Weights of a small transformer language model.
Architecture: LayerNorm before each block, learned positions, biases, tied embeddings, normalized queries and keys.
Training: a variant of SOAP for these matrices, 345M tokens, 5541 steps.
Each number is 128 + 24 x the weight over its row's rms, rounded and kept within 0 to 255. Layers, rows and columns count from 0. Numbers have three digits each. The size before them is the row's rms in percent of the matrix's.

# k: layer 6 attention key, 256x224, rms 0.224, rows 52-63, columns 0-223
# q: layer 6 attention query, 256x224, rms 0.25, rows 53-63, columns 0-223
# v: layer 6 attention value, 256x224, rms 0.248, rows 0-19, columns 0-223
# o: layer 6 attention output (transposed), 256x224, rms 0.212, rows 0-18, columns 0-223
k52 097:135097153116131100141098143099111118085091129152093120125148155070171140108123138133121158106120081161120139096087124152159106106078151091132174129124105137143142100105081094128120107123149130151120149181135203117144148109124162124114151102099083155097098108149100112118151116124159116155121113103129113112076099121099111122115132142116128147177112147163127204162121158126131136134126132149162117133142143114103155135139116107120162145137141111110115153110105118155142139106118107137123138139123164163113116154145120116069120161144111097115074170122160123140106119124192132139128152140154103151093125104123144098103109118119146132146123121128085122121142125142164123126178
q53 111:149160104083157071119150096149096103142143090084148123098138144107141124118100159164115134157119110115137116099173127124121114165104070137096145141087127118155151112154084131131134126125176153121112076072122092125138129114149168153144119120134129146122135162154113132124116154170115153127122136153139135148114171103128074143067123152120147161167137095140121136129169157118144131116109148130104124096128127071127085164081150139118153148121145160081101145119123156142099139139130124159098096128115116153126142089124104135138156133167126095132101119136104134129129151113115131146138104169153148167097095110149105066132107122147122120129142106127094118147184148144150126131133
k53 118:153113164121105176170096128107130119113152117157136143155101094152116107097115072091136112123132113124154112131128143186093094113081150115160187087147158116120153138138128147110136161144106143173123173117120118156122173131105125110142139080128121119129128148133111140116137112103144112098103143098164156101078085145121122136135122096099137080101106142167170144163107145134128125134130135128190130137116156112094123121139147129125113115140115112118129110124094086078169157134082108159131193092124102137147108115095099168093143142122136179128167142133129109143156093105111092120116150105149116149154106078126109113139128153119144126099139130139134138105118118139137135098152
q54 119:120140152109112145122095125105162120084141113156135121078110162093102148111158120118139109178143113094152097145159126117107143133148142108139144117145133123091125110147112141103137136164128173087151143094160121136152101140150140143147150123160175105137108120102131133114167117115112160149148120098131116123111129123127151130130135137192136116140097084151155145086092062134102115157149150130075128127108119157162088121133113136153137108132143151095123136113124124130159139114155104146104117158094146131159130131092055132130127154136147118114113162105192104175103163146130141119092061140182123167143095150161134111112117154165141096095132123122117120109101138105166109146110
k54 112:118128146137161112145114124129092116119113094122152117123159093136133144162107091104121107112140171153151136092123100150175111115148149107093107151124144119178118126144115116112107130120158142154085125143132119143103157138111134158149078126166146146110166149135141101114120104109099122116156107118133118162116107120133056144117092101112131164140094163101128166158136166105155122092164129113115104087099146096123164115107161081121162109102118178117114120105104163111124151160117123068123149167124056128138144132121125089169135130162115154105141117120153128125122168125135115142139103103106108114108075190113121105122154099115154136109128126159101147163102116154106093133116
q55 107:089121140118138142141153112145152137091122132125099188137142119078151076127134132105117097100140100125142108151138120143135116133104138162159150157122104137117161118169133134119151150099130145114135117100133158166105130145159113090134147117136184155164138121130169128127126160154133089137130098142096152125096128120135101083194163130103133134123086141110097165150096151139128135153136102131131060114109145109161147122132124086125119117109113152137149132111158128119098140080173146170113106087134124110137106113121129115172127135120137102156114119087128141147133115104166164158106189105115128116133124160119192110107119100147138091122121134116125066141116187112099163156122
k55 104:105114100090152113111124141108141164159144102170135138165136146107095167142112172110129148151131162132162206128137146137069092112108128099102125132203109140149112129131110104107135132098131125108128112165124139128147136112113126129146120155074108146108123087130151128121114137106069136157156197158129119130143136122134132136115078115169145122163129135127098091115111120156114124166140115112162123165123155112116156128121131134146133115095152123142132107098152129099151099166125119149115148095133141116175104140124119128064160137092108110074128121120138126146151163116061112114118099096130121128150134105120097096145142184125076123155123105141143116113102150136132106143118
q56 099:134121109102131078094149147112129134123150131141132129152117136140168156103153113124137125124132132115154085161144137128133127142153162144105123129090104135132162130137154147144099138105139123101123119071102136102143130128134116122133169102139082148132113130122085135132082114113117146153136118121134109126158118056079157154162091090144138106122102112106098140116128180095172129145072089171103155134102078131132071116122159090119120062112158120118158121143146106097133141147133101121113096147113129133160125151129114141208139104120126157183139128109143150097132137144111102117118166099104142073147111156081124115112130165145143134126098118136158135140087122118130115130167
k56 092:151148143160134140138116128159151167136127132120145124115113157130119128097145122135127152121142137108082134110072128119131112123167126108138096134125158117100101110121100105122155092114156132180155153146108114156097123076120102094157081139130144097117131120116129114136119174097112157087162113118081134179135162086112126157126141135088085147130158134118083158122063109099109113147101135110110109136114105157124130124151102140149150151150172122133118115139106078137180095114125126162114112122137152108108089132135128117120109135155159122094143141153118103160112131130152100150139210122140133106148126084119134154136161106130138125165111128099125121112111075115110181142061
q57 108:166100162102149184140139092124116109103108132123103138119049112103095126139119166141083152115119123135114104130108111113099092099139131112199112143124100119129123099159083126121145124139129118128143142077162118139130103150147122160111130145120110147152139148153115130164109102147153121155127119094098087130151084113109131123113134166167131184119143123114185155109149127153160114121138157109134145083127177158128117112155074107103099131156102088119134151139134164138123165113119111102140089104135129120125164138112107136102137088147144125142119146129139122125123128090131171141130108140135135131107100111106114156071120139141117125120114166168113122199109101123093139181124
k57 110:143106110149121113116158118147119159121145146099136140123168095112142129136155121145143103094147171133140120137133095183176131156148127190116131119143084121140124059142152116161135145153126150123126103136152104115133147125112131152129121115094116120110144166105096119095115111142119107119146100136145125143108088119141136128102109123098126124101151125190154096124111167136144129127199114094107134146104114076112160112090161138143128144106110119152170100107149121136097147134144132131180148122065140110146120107107157138076135132135086125115162142153124121118149062129145068098116115159121132118146121096144172133157165117141134083097158130151096100134156147121110093095145
q58 090:150100143098155144141115108138145161120102122154138099103136110145156134101159114122131101138102102167095112149124122150126130087136142164122126169115078122148127128120132163163071135131132100122138083140131148080141063132126133144162141157107155115091120144115128114141154152136107115149113118137118134118126094117164087129159138123123133097130116123091113182110104139133107127134082116094100163131107157155140104177100134163181146128152129120109154122130128133141166122120109086128121144149143133114094127106097124134131102090155112125110128202194124145107080098143115098089120152089103113170141151161101157150085141183130122091136138140097140146160125135139094137114149
k58 087:119100120194144168129102139106154154136151113164087126125142144142132122125119103136111105151121161127131150141183139107136116138139135091144108155146145127139158145146164142123116134122079124126173145118108130124133094132094109143133137158087148146101153146116073128142081122115119166148133099114088144115128147126154143122131150152123093112087089116124102099106139167117140109168157096129178154132095161163161122131119162177177117099164121105129090127147086127099171123132114153161145103147136125163125151185115116122181101136122082139130158131075115120194146147105142119129126126098109123118128108120135151152129159108118098119102152110122129099101125114150136105169081
q59 081:127185127148139118125152164129153087108138164111112111148138121127123155141119111146073132097110138123129109106159114132119138097128106097150175115155130084103137124110138136142138090151162132144086138189127106132127137109111124103095124100135133110147123133164101123143113140144109125127135060145169151156089123138109095096120129158113085152086115113123116116166168135066071115143135118150157097113165092169145117091113187150062150142134126118152146153151130112163130149169107117169122116082141107132129110141132121120120142114123131110156142051107116110128148126119135111086132132161124128141117120136111113114175119109112121156100088102120150109088116112109101111128119
k59 083:127161117103099115119177117124125140133141143141146121145110163177133157126109147109114151158136090100135129106149172135127117165151117134144114120163148124111133097113171108105163081138102128127079131158119124108144148123130159091086156124131134124148152134148160098170199089139111126123118143127123184121156154106110115127159131123095152121102101149128162123128119151135118147126168109121147117105126128145069106126116164132148137121027114163167164089156151126118131126167111133149145136102114142138123098070144122144136128117163106081179136136138151148149165129115126130153126144155163143121116087111173106119144098137145100124138156123108118108120131116067129151102141
q60 084:140174204110134165147078127152091143143161116130100138121125146131120106099126153158108109134132120112149145112132110138129112153096113100150128149124066118136125159162119101156119141077137144115151112140146137139119155146133129097115175159140140104150183131121112099123090108147123106120128155135112151088123125109134172102155165131095113176159159138171134119133159129136148139115123116134101087138125136153089064144138120143132096131113087160141111146134148122109125098123112113127107156135093137093099117116118138141112180111105094145102126114128166139077122153134163143120081117112143086143178164117115096073117106117142142107168082174101144115134153129131147132090121
k60 057:102121139153142103071127109109171140146131111108169169155110154152120104124117134119129130161153157146133136146145135106123138186149137105097151134134118111120111127134109119173144128155150151122179054087122165167113147134119124128127139133122107169111127135159097112091129110163141139147105151087126123153128129124113135157114111092109152120146117119125107152137143137153128128121084094097170113115078145133110076131134094165102147121109086145172133088138098111141091101133159139105176106094133134092123104108121111177149104147104129115134118181150123083096087132113117144086123155086125128134114146112164162122102166147129119149101130143118123077120158163127099117122087
q61 108:133129130161102146123133117159151113114117114077091146102080070093125119146131140160087122108104100138160121116136086099103164111147124105163088135074107114147117168156125123125125076148114132137114154102111172091110144137125124107147145121136150077135159094115128156131119130151110148140162150165117136118150118097131189186083155124129103135112172143112101155112155122126122137131085112139151122118077142188143101141151187099142141127122111110157168089101140130142096080120134144123151103168196150120126115136137149143156139105140149141127123122132129140185103134134147122116138161124150116136110140149130149121124131124151139105129099170122105109154090108107119138124104
k61 107:159150094132110130110110129107155108116154112096143108168100114152099166147111126138100160108180168120142084131130165096134124157141165155108143132119102158154091133094133137139119182117090092095116087145111137150136138140120087104142127189107121128166150175132105141132102104129099117114163104120123123111135159106150119164130127137130116119092099134140144124078135166141140141105137129095103100134135133162109139147111130129115144162075133105118124152196126132130132134139131157099116175111096125121156134127138158131072129131140170141095146097158151132139087122128145113135085111126131149109134110074101152115110172107154131110143148107075103111140128092173129157085151
q62 095:164126123133067087141145151129150138159130110121143098118102142151091136117108120081066113097168102115104138162117142107128129106162137127169118127144062124069097137108137113108112107145136131156128152142171102100118097139134145119108110075143136135147122093094135128139176125090144102142098121124183175134138117116125164129124107159117109091127175134123135099115164167139172130123179212139088167104140112134103145114118108133132108152123139119159122130149113144119116106131134123120118126150110100142122085127129125155126100161120116084153141123135096125148122125141121078168120130141127147142130156124133152126137100137129151135097145113143141197134145153109130122101073
k62 094:110135130167161115097148109151124074191134140091144135070117150136102130140149096092130112107159150117115141114115123129088083121171153123100149145117131138148101129149104098134162172104124156147124063093158120097101099079151124137120156058145068094111147134120132121170144112129143123117122136122141153097148111133136129135140164144152120110071090153131192136158115136115136126139111145156130149084105120118121142164139086109096130110137139091140101128074149166127094165126140129142138136153149139142138144129146133118147089151143113128128110125134116115133096135108103122147113122177128165129142127153137114151067139126118163128138140144136120125146144126152149121194125
q63 097:105116130132138122129095139147103103115141119078109103106134164085153142135092098109106150133141120159129133084100122149168091118175107114076152138147110128155138117126160130116129104141156128111137125188131115153164112105143140118146117129159108151091123173104126166152138138138162123112157112130140108143146150133136143127093121164137109129126080127105208132147155123138149159108105129112133142142139143128116134131127150145141143172110121106091113113161156126096121153148123112178187096131151140082099126097138164130115099150149140114111113144103118115118165171160121159098142123109090096108134121120162101121102091090121156143134109126070128098116109132122139137049183
k63 086:098158143131121129166112178100164116100132154098140149107154135107108119167140126130141125142136119123107135149090136099134134137092123101128152119119145119164129158139087090145094124121152152102100115141160110128090158147136117142149062109130117133086126082146154133140142110137114140146105113108159119151114122168118128135101152168137143104148108152135097126136112175132154118107125102092142130120158131098150126065152116099152138125163128131124117110186124094121117152119100090118106162115146117162152123102154123145165132156107174123169127147119111139130124078124128139117119135118142128153083167136148166105157137095096153167133138162133082058192102132168155175120107
v0 123:146143076140134095138128105164139122140140129127118141143105184094142093129130109143074119088136153111085154148137147143129097126141146109154095137159093165130130147122162137141133131122106126124110107088114138067134137128083148151146143143141112109141090098127128138110108137162141154119127111101149099123123105096101146186152132126171142118170114134142153133122157149124108115068089151129134100086125112135140147140155132172101120165141090124162110143166141139143154140113148173104112116081101121127148100110103162109110098094123155120128147154142122158125128040091138137143133133111116132137156175155159112106111090114159127138155128135159097081135137140095175105140112
o0 139:121112172129103096103133149088096122122135117137132099130151081133124159122148123087153154175147077115142112104129107119120141129123081169105140125099135132114147135129089135098118128100146114143120142165133098180100131143118105119154118092093157137105150108139137132186127126119114129114114102136132193087126177179179095095118091124085104119072122120109132108114100080102128148178133103114167135143138151136130100098107146116121092131121136127113143099141089114146095138118140125145160145119139142138126120109191134127139137149183140133125119106118116125127111142179161120100109117116137126102119093100063142117138124154081137108119128141103182146115104164152110135129141
v1 106:145128143166128134119130069107100137100166141102113132098164115126135124127135145072130130147157154131144108138117122130150111137096135171167110129113105165129119137119140088100119104133098119166121114111106126179146156174110150073142117088134071152128110155112142102133112125142152112121147147120134103108140097101178108080122164161128120118150127162105139082150203097171147108131110158129110103142121107108154083123130161162161152140148135066136130136112077130139120111092149164146110136129106172103128067123100101116157129143137150156124123106100139116113142130161117132094116152126134133107122113134140108150126148152161106143126185132151130129098098122121095169139120
o1 112:125089123094114133128113160138145115189108071121145108123120151093142147118134103146164126127109069109092144135136129133150154141127131128115148122119131088139116139147113146139142138161147148098118114161103143086128135067146076135087134151132144130156122113119137172157150119149075111152155117115088145139111154139072153104118088083159108122094126096162118153114080149115126160155137128127107096138086127115089166143141137102115129097092138156125126121117141163129114133176106109150151122122125093196146169134133144126152147135098125090140140113158142108139128120118149119166134097132100122108149102156120115079135148134082187150134091154134114133167127142149150091128122
v2 113:086108171096143118135116099135162142087140137071128134141171123148133142109079118095083108116099176146139140073142114157148112124125170148096128127150108151138117124125129145170100086126128179119121126096108147095148146141139128105134151167133147137130134119168145151118140155103135161125132124085167093116101075150133176166118182165131135126085124099146102166118155136125131157164158141106083103112137123114112108125163126114114147123129128160113129117121149136180114065134146143166122129126107120116112145146151159160120095127140120126119105146143101129151127102077131121130131126125094121064134127099120110120132120183146102158182130160142120143117119149102130092142127
o2 122:157120104149120109096133203110102108166110142147133140148077132117107117128141136152141162137172088123129118166128146144098115119123132099109133128105113115135129117131121107109128136116146102167138115168119116158092086124111110113167122106098114082146080130120134103147109133125154135109124072145082158140154142130113111119151084098145120150118138116085140117135133095078152133132115104115126136123137134116124115115088122130107108083127109082116149136121115131116113176128110146090106135119135133169168122106160124098134134086125142141133145109130140122120123143200131124099092131126148135182120123164092139144056174111096136077062127068108171143130122110120102134110122
v3 111:166129153117087147118088139087133106163115148141120106130116134113112121121136152091117188128165140146159141098133129105140167141106112168104114170125156121096105115159122158108174151114152049174119129206149103125137145087122108127135103144146118165125161138153112101139124132123128172168130120140104126138130170135118121079140125144141124104132172069142120157104067121157128138130132104133104104127118110142082112117097114113138154153113120098122132123149117098144114092151137078132126146128174142092144148126166109082144140136124105125134099124117151131092069183114122116110133107108142115146095087094116122139114138125094119123133147132146129154130103149125110127100156
o3 117:135150104149170138118147119153145139097135111149137170105110140146128100136119101176109096117122137177132132177096121111110082161107151096149103125140095098162175130149126110175129101134120193129168123099091122128144180170154125142086140134121095156122102137129139147093131116137136077097132144113112097137143096122140166160105151140135131157137147180101128115119196128116129122121144151129118148134113134093145131162150131127110154117136154159134104121129149137100122162094100135097138103118084112102120133136112119164074114099098121119114100122158137123146141126129122124162102153135113130113154178140138125120170126101131158120136111118156072093091190100118150140165109
v4 134:111108043131091136172173116126109109142114110131133062146110124157151131133145107161081167130106132139145119126141129108101105134137143167117123180108147124108124152169136136133164106095177085098095147129126147125151114125118132122111118136135138074084178124147140129150129144108142141130113116118122133155135119142128152149145167129140118088108055102161102139126118140094073151145108124134150149122125151134112138145142102136109117096158092143120135107160133146128162146142104136100143135113122110144097098123116140151134173147111163106156126121105145152122138107151125124138134121128148104135176142162108137115158153099142185150105082081151081139125162105176148133088156
o4 150:136132191172165116134095150170142139099150141121129164092129141144131146155129158106129123115127112127114140145106136172133172169137110117137162057136153137134173081116110129126114131114090160117138132078129111137114112151135140138166147151123121185195094133120101111122153116131146130108136151132130131090108150150162129097138114124117179166156155134093152115140118098141155125070139145151112132136155125120172107106117100151129132162165148129131160117102126113142122127118132116149106132160126125106146139169138129079123092127166080158094129163144126127140111144078157121096119144098131131108066142122146137165112131145107083117152157145143139135118130168128105135184111
v5 097:117168138143139160121118173139198132141151122110130130122163147095136153149135118150140094146074097116161127096163116127137117145137123124124133152102148130135128093151095124150118134107123080120135142151125119129156087175137131116120161109117095177121113120107096101139159114161128103118075090156126159173120134129133135116150080121117112127125147138139129109097118121116110102121085174118102102091130136103136132138175124141151064142141137063129133131133102125143116164099142095141093161101122116154101102103183108130124128133144104184099119102137146125129155137153154202147133159100099154129106082133117149108076113126087142124132114111126121139140131124092159094134106
o5 107:164131123107126112124133101130092135144089126148133156140089115144094133068101114122140179130140188169102144149097152122110167151133133107127121123121131117113144160101151139114101143159118179158126121122151110151119147080117118143131142165136105151116127127125128145097147151097141104126124152100142123113126072127145120106095183114138145138113141109152110143141124155131139134118126121141152151140107126119117105101103149133130135166089135170145094117116120130083151116145124133093160071143166105078111117135052183134123145141103176102132112170135084118110088095107105113106114098125161098157163155118146080113149169133145130122126112163120149156129156119148103169090154
v6 119:142150109118124137112099130120137177113145137153131143161150141076119138171085112161135115113105101127104090165148119105138089105130134174126157124098147122155129098127147143121083133094157134097085151156121166113157148163107131093109114059135128151146166094156116123133128128147111098131104120122141123161149118142141102107141155146128103136121099129151123162135162159117123093148112157117142122117117163129127138131147087143136125124158115089123150125103106137163138118151143104170073145162134102157114124148173112169135097160132093110078106134135122133170194100135137176112158164100144172080084110119105137116122135154127113139096112093138114161104141114097127140145164
o6 130:150120132109115144123148146146135100166079135124119140134125109174118129066145146127108169147152148107130137125119145169115164161107138072112124133154120119101135123160149119163141120138104150164157099083129106119091136122129135119130140192115135114133080156099131133122131105134161152130150109117138125097125139115091160117115120117156163123125193122136115109141135143145118145118150129120130117125142099118107112119107146141129095118090158126162086113082120139087143139130130124062128113133106116124131115121065157104114152104142170147132131149141121092092094116105137099106065116119096094174167156159134082149087160114087152125152105161114158146151162136171104103099111
v7 104:102094100136103113133147133084165114108156122149143115109133085106145113171140117140162175162095126127125110136097158123131136131089146115160147175114110122145174132101126090110145129121125121115127124176123124066142148145103108137101123102111116151134089124101167064150114165156084098153152110163156123132121127117188146120126137111101111145130184104150122173155142142151179148163110144166089099121143144129110096105145134127130131134148092122122136102154132149117138132145177102129090141104086101103195106120114061165160118118141124106135150117162121178146118118112138147137097129128108105149107128125147159122134146128103129151118105136121141156117115090140134127148150
o7 117:137126194110115114112133127202092122174148117103106150140120145125120145079132120162133131106154154150098126150138136148139112141139140163114138097199111095146087145167121187142121114123102154138168132067145166143121171187156165130122157103150097149122136149149080140122124096120172146084105145151115137090127128155112145161161152137152167146134149135161116109135120146153099145103138148119154129154111104089121152156127146136160134136117133139116103160093150126121098103131137145123166099136117143147116106133123146094135184158122143114148088146081147097112122136123128162121151113139141141095155117139138079144129142108141131126154131118123108119139149128102160125094086
v8 126:151150117144117151152127133108111125115127135103130116151115096112148086091150117171136167174104132118156107141155156085146165135121097122121143115132146099171169108137093127115113148143103130107145127102116119122129155122102130090139100143149119117129165141095117132108108092168185152127112120079148167117104153142158129111159103083125136118146160148159127139142098141106118142102067139110129124108126172165147137146084153104165115123121129169165105111118171144151109090131140098126114141117068152116128154130137132153141127097141151117124093165121095099143095114118093109148195106126128070129117155123136132096146144166194102132145124117143131120125059141135127101125130
o8 142:061117119122181077119143145160129108108151142196117115102139134151107144141147113096150105089135108106149117118115087134118125121106168176162099168154107143118097140124127105101135111117162138148110155168119116148109106126150086146151150100142124137138131124128171096132124144129122082109140131154150130126152109113068145124104124175111152102143108141137162112117122131116111158172157115141100137156136096096136129116160090121088115159180109103112138087166101104089134159132126141099140084127158116133089131142102135135099155117106062129148160104136167152133134110119150116117094134134107165138147101143078127175096140118112115120159106141126143137123176130134137149144117
v9 124:147141150116146115167110151126140142107118090119125127120160107076131110103120120181117161134107115139115147161127147160091180087122155105109097163117116156128117110091111103144110148131089151151111099171089104102137081144118122118101140117117132154099123147143109122118150138110091104109119120129095141131164127135138162129101162137115096109162137154146102147085101136105059090127172125110090127137138122154127103106150105130157118129139123133129151138148172104150153120094143113173085079132150078140186098109131161096113155111135083111126136153120124149151103124128133149161106168134108096098108111179127155138131147105160101128147138174152098126149146177122130133127153
o9 141:110142121119108119081172109145126123122118091102138114126127112126110129110136158088152078166172149116131123081154127128127103156124125126148162095157125114119149120170168159115143107104122151148148147095181107131101149131105111173125144129139153148117116097091150121123129138141192138135101101106147158127111143126139099128122129133140169178108139068131144122135149154126159143168078143150150129118150146113140123172121128141117134111114142134134107185105107129122126165173112118118149124115095170105094124156113082157155121190119149136096121124120111107094149141127110123135138104146139125183139136058126078151126129123141142093093114105140148132109164072107106093146111
v10 118:134113145095108125195151106107192160105094124105135112111167143096137127137108102116104071139125142130132108102142137114156119152155145137161114124145134136134100095130115160152157110117099103143126112064180141133128126130085125099150127127118147126118121140115133122124139077096144165178125132158125147170122154152132161094137105162162130118142137111161108133162131141116131135104089137145132084079111119097113131145142129136156160111124118132146133137130166157113101083132149097112145150117104159124123145176153151138126101140095154138148093101128173114065106133171125137138143152134112126143133123099149100130122106141097126169097130053154133092140117185111111096110107
o10 135:144186119119137119094102152099061130139168176156123156136075120138132137105121129136134166129092139168091131145141128107122114150090129128114133147115118117128146166125106097115077129158139142133099140165068132133134127108155099156148146139130129136144148139150116144118152166182126077086169157114098106087147107110111120122086165104099159143113124119091147111098122085094130106169149121107151155147126125089146126114102119119130085164148110133132139123140110116135134154111091106136103109104144103109138149115127133109106144108133101146120157143154113152175157143115147105096112097149122156136120123170115129123147163113151152066153117163117119196104130099126125168106129
v11 118:154112081166136132143069133126088139126118154098128140130110112139152136144157178113128087119140089144153143122140115089104134116133130095110136136171095132111132094141081133162136141155083145124152095109164124132110084158134088114133119130148102142161165120113112139092161138164137140095096133179141135162146137141145135141096126132145110153112159125179133154095129143114105129091101163141103122079144126112106192085082137139106149104140161170193105140143123128126171107111108137133165149125118146095134062113147132126098136138123143125150124130132129102157173115138132129161113142147100103151127131150090146144112164103105127096107113141106113096150115156112105130121170
o11 128:095180179100139127138181141159138158094151072157123131150171161115121112129132094142122147147154168143143105144123137154153153167093114156158104143120127090129152141161147122102121137102161110143087151138153073101142150099122129130150138132113117128094139114104161114153117140092137093146147120085147137123085116149118112113120135139075143093153081118120121118126104113150110096167112119115157130164122143132151046162157105124114119137117124148116125156125118119086119159144140118150085100159145125152095171151113121120100117115116129137115121124139124140101106101130110126125126101157155165131108113110158126095174129157138139164163110135152133202105109124144147139131086
v12 123:154141129141141141173122114177110112129110158158123131135130141137142113101127117174160082150166086168124122084123120134075138097142109096131146114105101094142149121111119122172139096107114153131134106116133127203113118121119135104104179126132141091170122069136145180147150151118118136129121177133139110178144167147075149123079080106150113134122117116137091129163108165123072130134114136115130111152133138125141131133151122096104115116119152147075065123129130105101124133129105054102188099125119114111131114127125096149147131129124143116158119171096123189125130129119137126134134134145143130129117145105146118138140086130140098164121120144087142134118122131100141114113128
o12 128:131142152152126121140157150117131140072146130079171096127107143111110174127109139097111144110135148131120127126114139094167125153129149152127110173145122149095133129130155158127115123137156116112107162141170142094132091135115117126130104133116119090095139170114095102118113141145146114165148105108148154121117084111171078154132156152103137107152139122113175163084154101138166136130135145111148171103150110133129118168142125160125161136113091091183179141094148104138155109156151149134093157153148152148140116119149136086144146121167105150089124147148127087125135130165158131128109159132098142159153096132147185165115137117108184081113152133126156123113102112172102116113114
v13 115:117114084147172142149108118140138120127144140141143111114172135140114139188145158133167126103142184147131113119126077138143150123103145152104103151180128138113136124118137164123082135123136161116127144189109101142106135135117107130115136214129110120106124151137123148136137119125110152090131111153153135111134135098098120144104142128162152140119138144080108106112150169137104121135130126121140127117158079131102109113178168100136127115122121128133130120177142144122097086153140106090105121113140151116158163102086121124125095091146108118099107118097115143131101121084154123106120064095135118113131128154161138121129159131116104094185167161142119135192090124117184105137103
o13 135:168142150142100104100133135125134109148126105103116153132081113096117106086113090137105154147165103153131132134151142120094083136136116108132123101117108131152119134134116082098157137140141104159154103111161155158147114088120138129134153062141096154109125125100125130152139164113132128147137125131162127160152113164208129113138093154115127137130102115194132146133130133091174133104134148140123160118108140098106131145085067176104151122110134128090103116097088109144115162103133124159163118123115128151116086150180121173114131135129150108153111139117113113144132120181119106171117155153117126114127165109098121135122113157137162172092149098122175107094144140162129106111141
v14 119:130137120134168141144118143104124133136125124089107134150172114123154165103107088157113159152114124136083101089125153133110135136137161095116153121132084114151150123103089168138098149126068172098139134133143136078147144133128120124106128101119094123180136137099123152081152097167133160127160107143124145121153117211114188168113130100104130118133138132146125155148131107108124118176102106131142127126117122106105150123107153095097151098101157162109130121130141125127151146097136153144110134132150162159123151138148117139123122121093099089153105135156110131127109133097184128195140143093085065076142134106118145119142163117114111119133105114134114090113101146127120124163103
o14 129:131101158097117100109129094135125097101108151132151128149122150126131079102156145134105089085186153148155117170130144147152118116129128176154140113160145126162119161157142107121148150110167104178090118120130132160129138123126145122126179114138144124126116142174119084121087142126145095120088162123104121118132143079136091140083152134141149140118123123117108077103149116143133124132107139125147119123132135129150089146113141150092121121125100098129148149091104112127121142157134142106110149116120121114136122090106113112120147128155140167112168139080174129078162112145098136101074084150189189167098089126107139156134105125154126111143104104104164163138147113122103107100165
v15 122:152119111162141105117125127145085142111131148121099101086146115152126132128142127093145156117179153117149133148098130114156136116120163137134121133124145137082082137089114118124138135090118094099122115160140107088140114184099116112132146089157104165124107108140181139167121136167119137149125099148132098135156145138106156122127185094178129131064106099140106128131128150156134116144074094155119149148124156086114140110155097107112145143142095116147143100160121147110139112158169131133143125115139154137125134150110115094110123142111157070131151129110093137142130125154130103120157156169118095158125171093098154163113138086121116128079160094139120114127111120150065184127143
o15 138:114136150123143122145124144135138111154108101075122141121110156113125125116146124145124126150110106143173130124132138133138113141087091090127133101129134087185163072170152190145135115141113122123129131113080162129123164106129179139102141146131152126155149162149097098109129109112087121133125148128124104114095143156141123091107066148093104126184132117098167139154138103140082151110139129122127109099110119139117103156084194130142150135100136147120094161086113145143115124114079095136115151126135136175148123126127099109109137133146106130090085123120175093121141123091135130132073121115143142123135113157149102102152096130113157142178093134127125110112110156103173079124109
v16 112:135136136118122122147181152146136140169124152139122132130073127094157115143084137132174143114132163110087139158123107122116115113088111160107155097158116126153119116138150153116098134133176130125108155139137177113145140101136127118146106151164166143154193067157110116100122150108095139151148166096126125124136151088138097135061149114118093099153138104093151106131146153138180136115148130138102149142146102131069126112149114143148146161120137118138147121147116127111108091113151161104118094120112120157137120103099097130139134117124152162154099099137147107193122119114105155178160131086149105098087090104077124117141158113127127124123133165136142130113171114127118128157119
o16 119:111114136134121140113134090125173136154141116149150119143193119164136135142167127129088119161161106164117117112122154141140135104154175120131102175149113160109111163141149088123136103113115105149175079084100107072105102169135148136098120124119136135101096150087119143108160101150158140139142077133152130116127138138138150124188118144116144138110124119170084118127132109098115097144181133119114123101099131169146126143143137150142109119120139176115095139109175164136124144130116138117139147138136102106122149142159108138128071156151116086124150152132110114120108152179149101075130126160103170139182142139169139174125118100137113157094113128146099122149116154132144140148132
v17 126:137104124134118130094149139178170140133122132130137138090112117111137121155138139121133129078112147137145131156096132126142119125114104117128119091146140091130111099124127150101174144128123160113106094154125160143101137139114096139122131180114165166141144152106147098095135168088105140103138116104124147098121130100128157142107115132159105109103123123187095157152173159091129128136141118153068120138141175146115154077153152164119129114130119173134156104143183142082130097165165146112139104138100091192117110127102134160107130130106126122149156130173113099123127088109143110159147102132102108131109129137113124120080102110061147082094119145134165089149114119126136103145157
o17 139:134117144114145102118115098106125131153127127108117147174131140131142119117132136138135101155143114130111116098126141107145080113148138147129134160135104147124137166129155102124112098114130096176149149116115128128121115146091187155158119080147124146097143138154105151131157099134165156143105115166151138139134115172134100087162169133083114159146135120151133103129116143106095152125134143133205133101133100156129095170097069115160125151137117101119118191146116130137083142116105117179115148141181115120113124156144083094093135112148115134116134105102140178189143151155127125119126127128142104144162145138121132129167124153173101169142151152073104159093132127131150156148085
v18 136:182136139161123108148110155125101139101124167104175141138126115117132136123113139115135108075171130151143164148148140136120186109136104103146114114140123135142146125138118146160094122126132093143137101143086136142139117064139117170105143128146117147165119159119144143145130129175125124145103144097175092085131102077114071110150165089122162134146097106146100148105110162141122089107138129099166094122099110126127156117132139074129102130139172094136135152134106097136120134133144140133099111107106129122101141131163146061113113095147121111092075130131127116171079116126160098111152116142151152121111158146127161165139157171156115140162176151105141124131107134108145141146127
o18 154:075133110114143131081159135125126121134112084138116158120142112100132109151123118113132132171136117143144095097097123128135081118103133130126128134112111125096122118135136096119174176127135160130104150141160090137085160154110145120137093127136107117076130117130106136137113123085129115122164128115109163153162147182151146172119095153124109074099118177087147151145137149136127151161115089115097173122165138122109091150135137137100179113122105149123106069127133137132138145148132117125154151134104128142118072109152117185149144137101137134152148127112136091121149137164106178157089139113098097152165113130089109085113105083112150121103093123142146103125168140159151097124145
v19 130:117144155152102117100108127155117126141139097142105137142089154134163080086136107171099096088127092127128140131153097142114150142129073121133181119107106159095146155107140150131074121086162180129114084113118128108108134096177149124125102104136152148121142132141127091155095083182086113136168116119134124128135123121144151170135145140113168115141121158173131156114129105127137119120178099160127153153105102097151118168109126153136123110139118163091110100082169120140113147125132124178135130110111105118154139156095135108117129153146110128160109135110136121140119126132110116071156144148111101162124158139115147135154119159180127141116114134136117167147129092097080132088112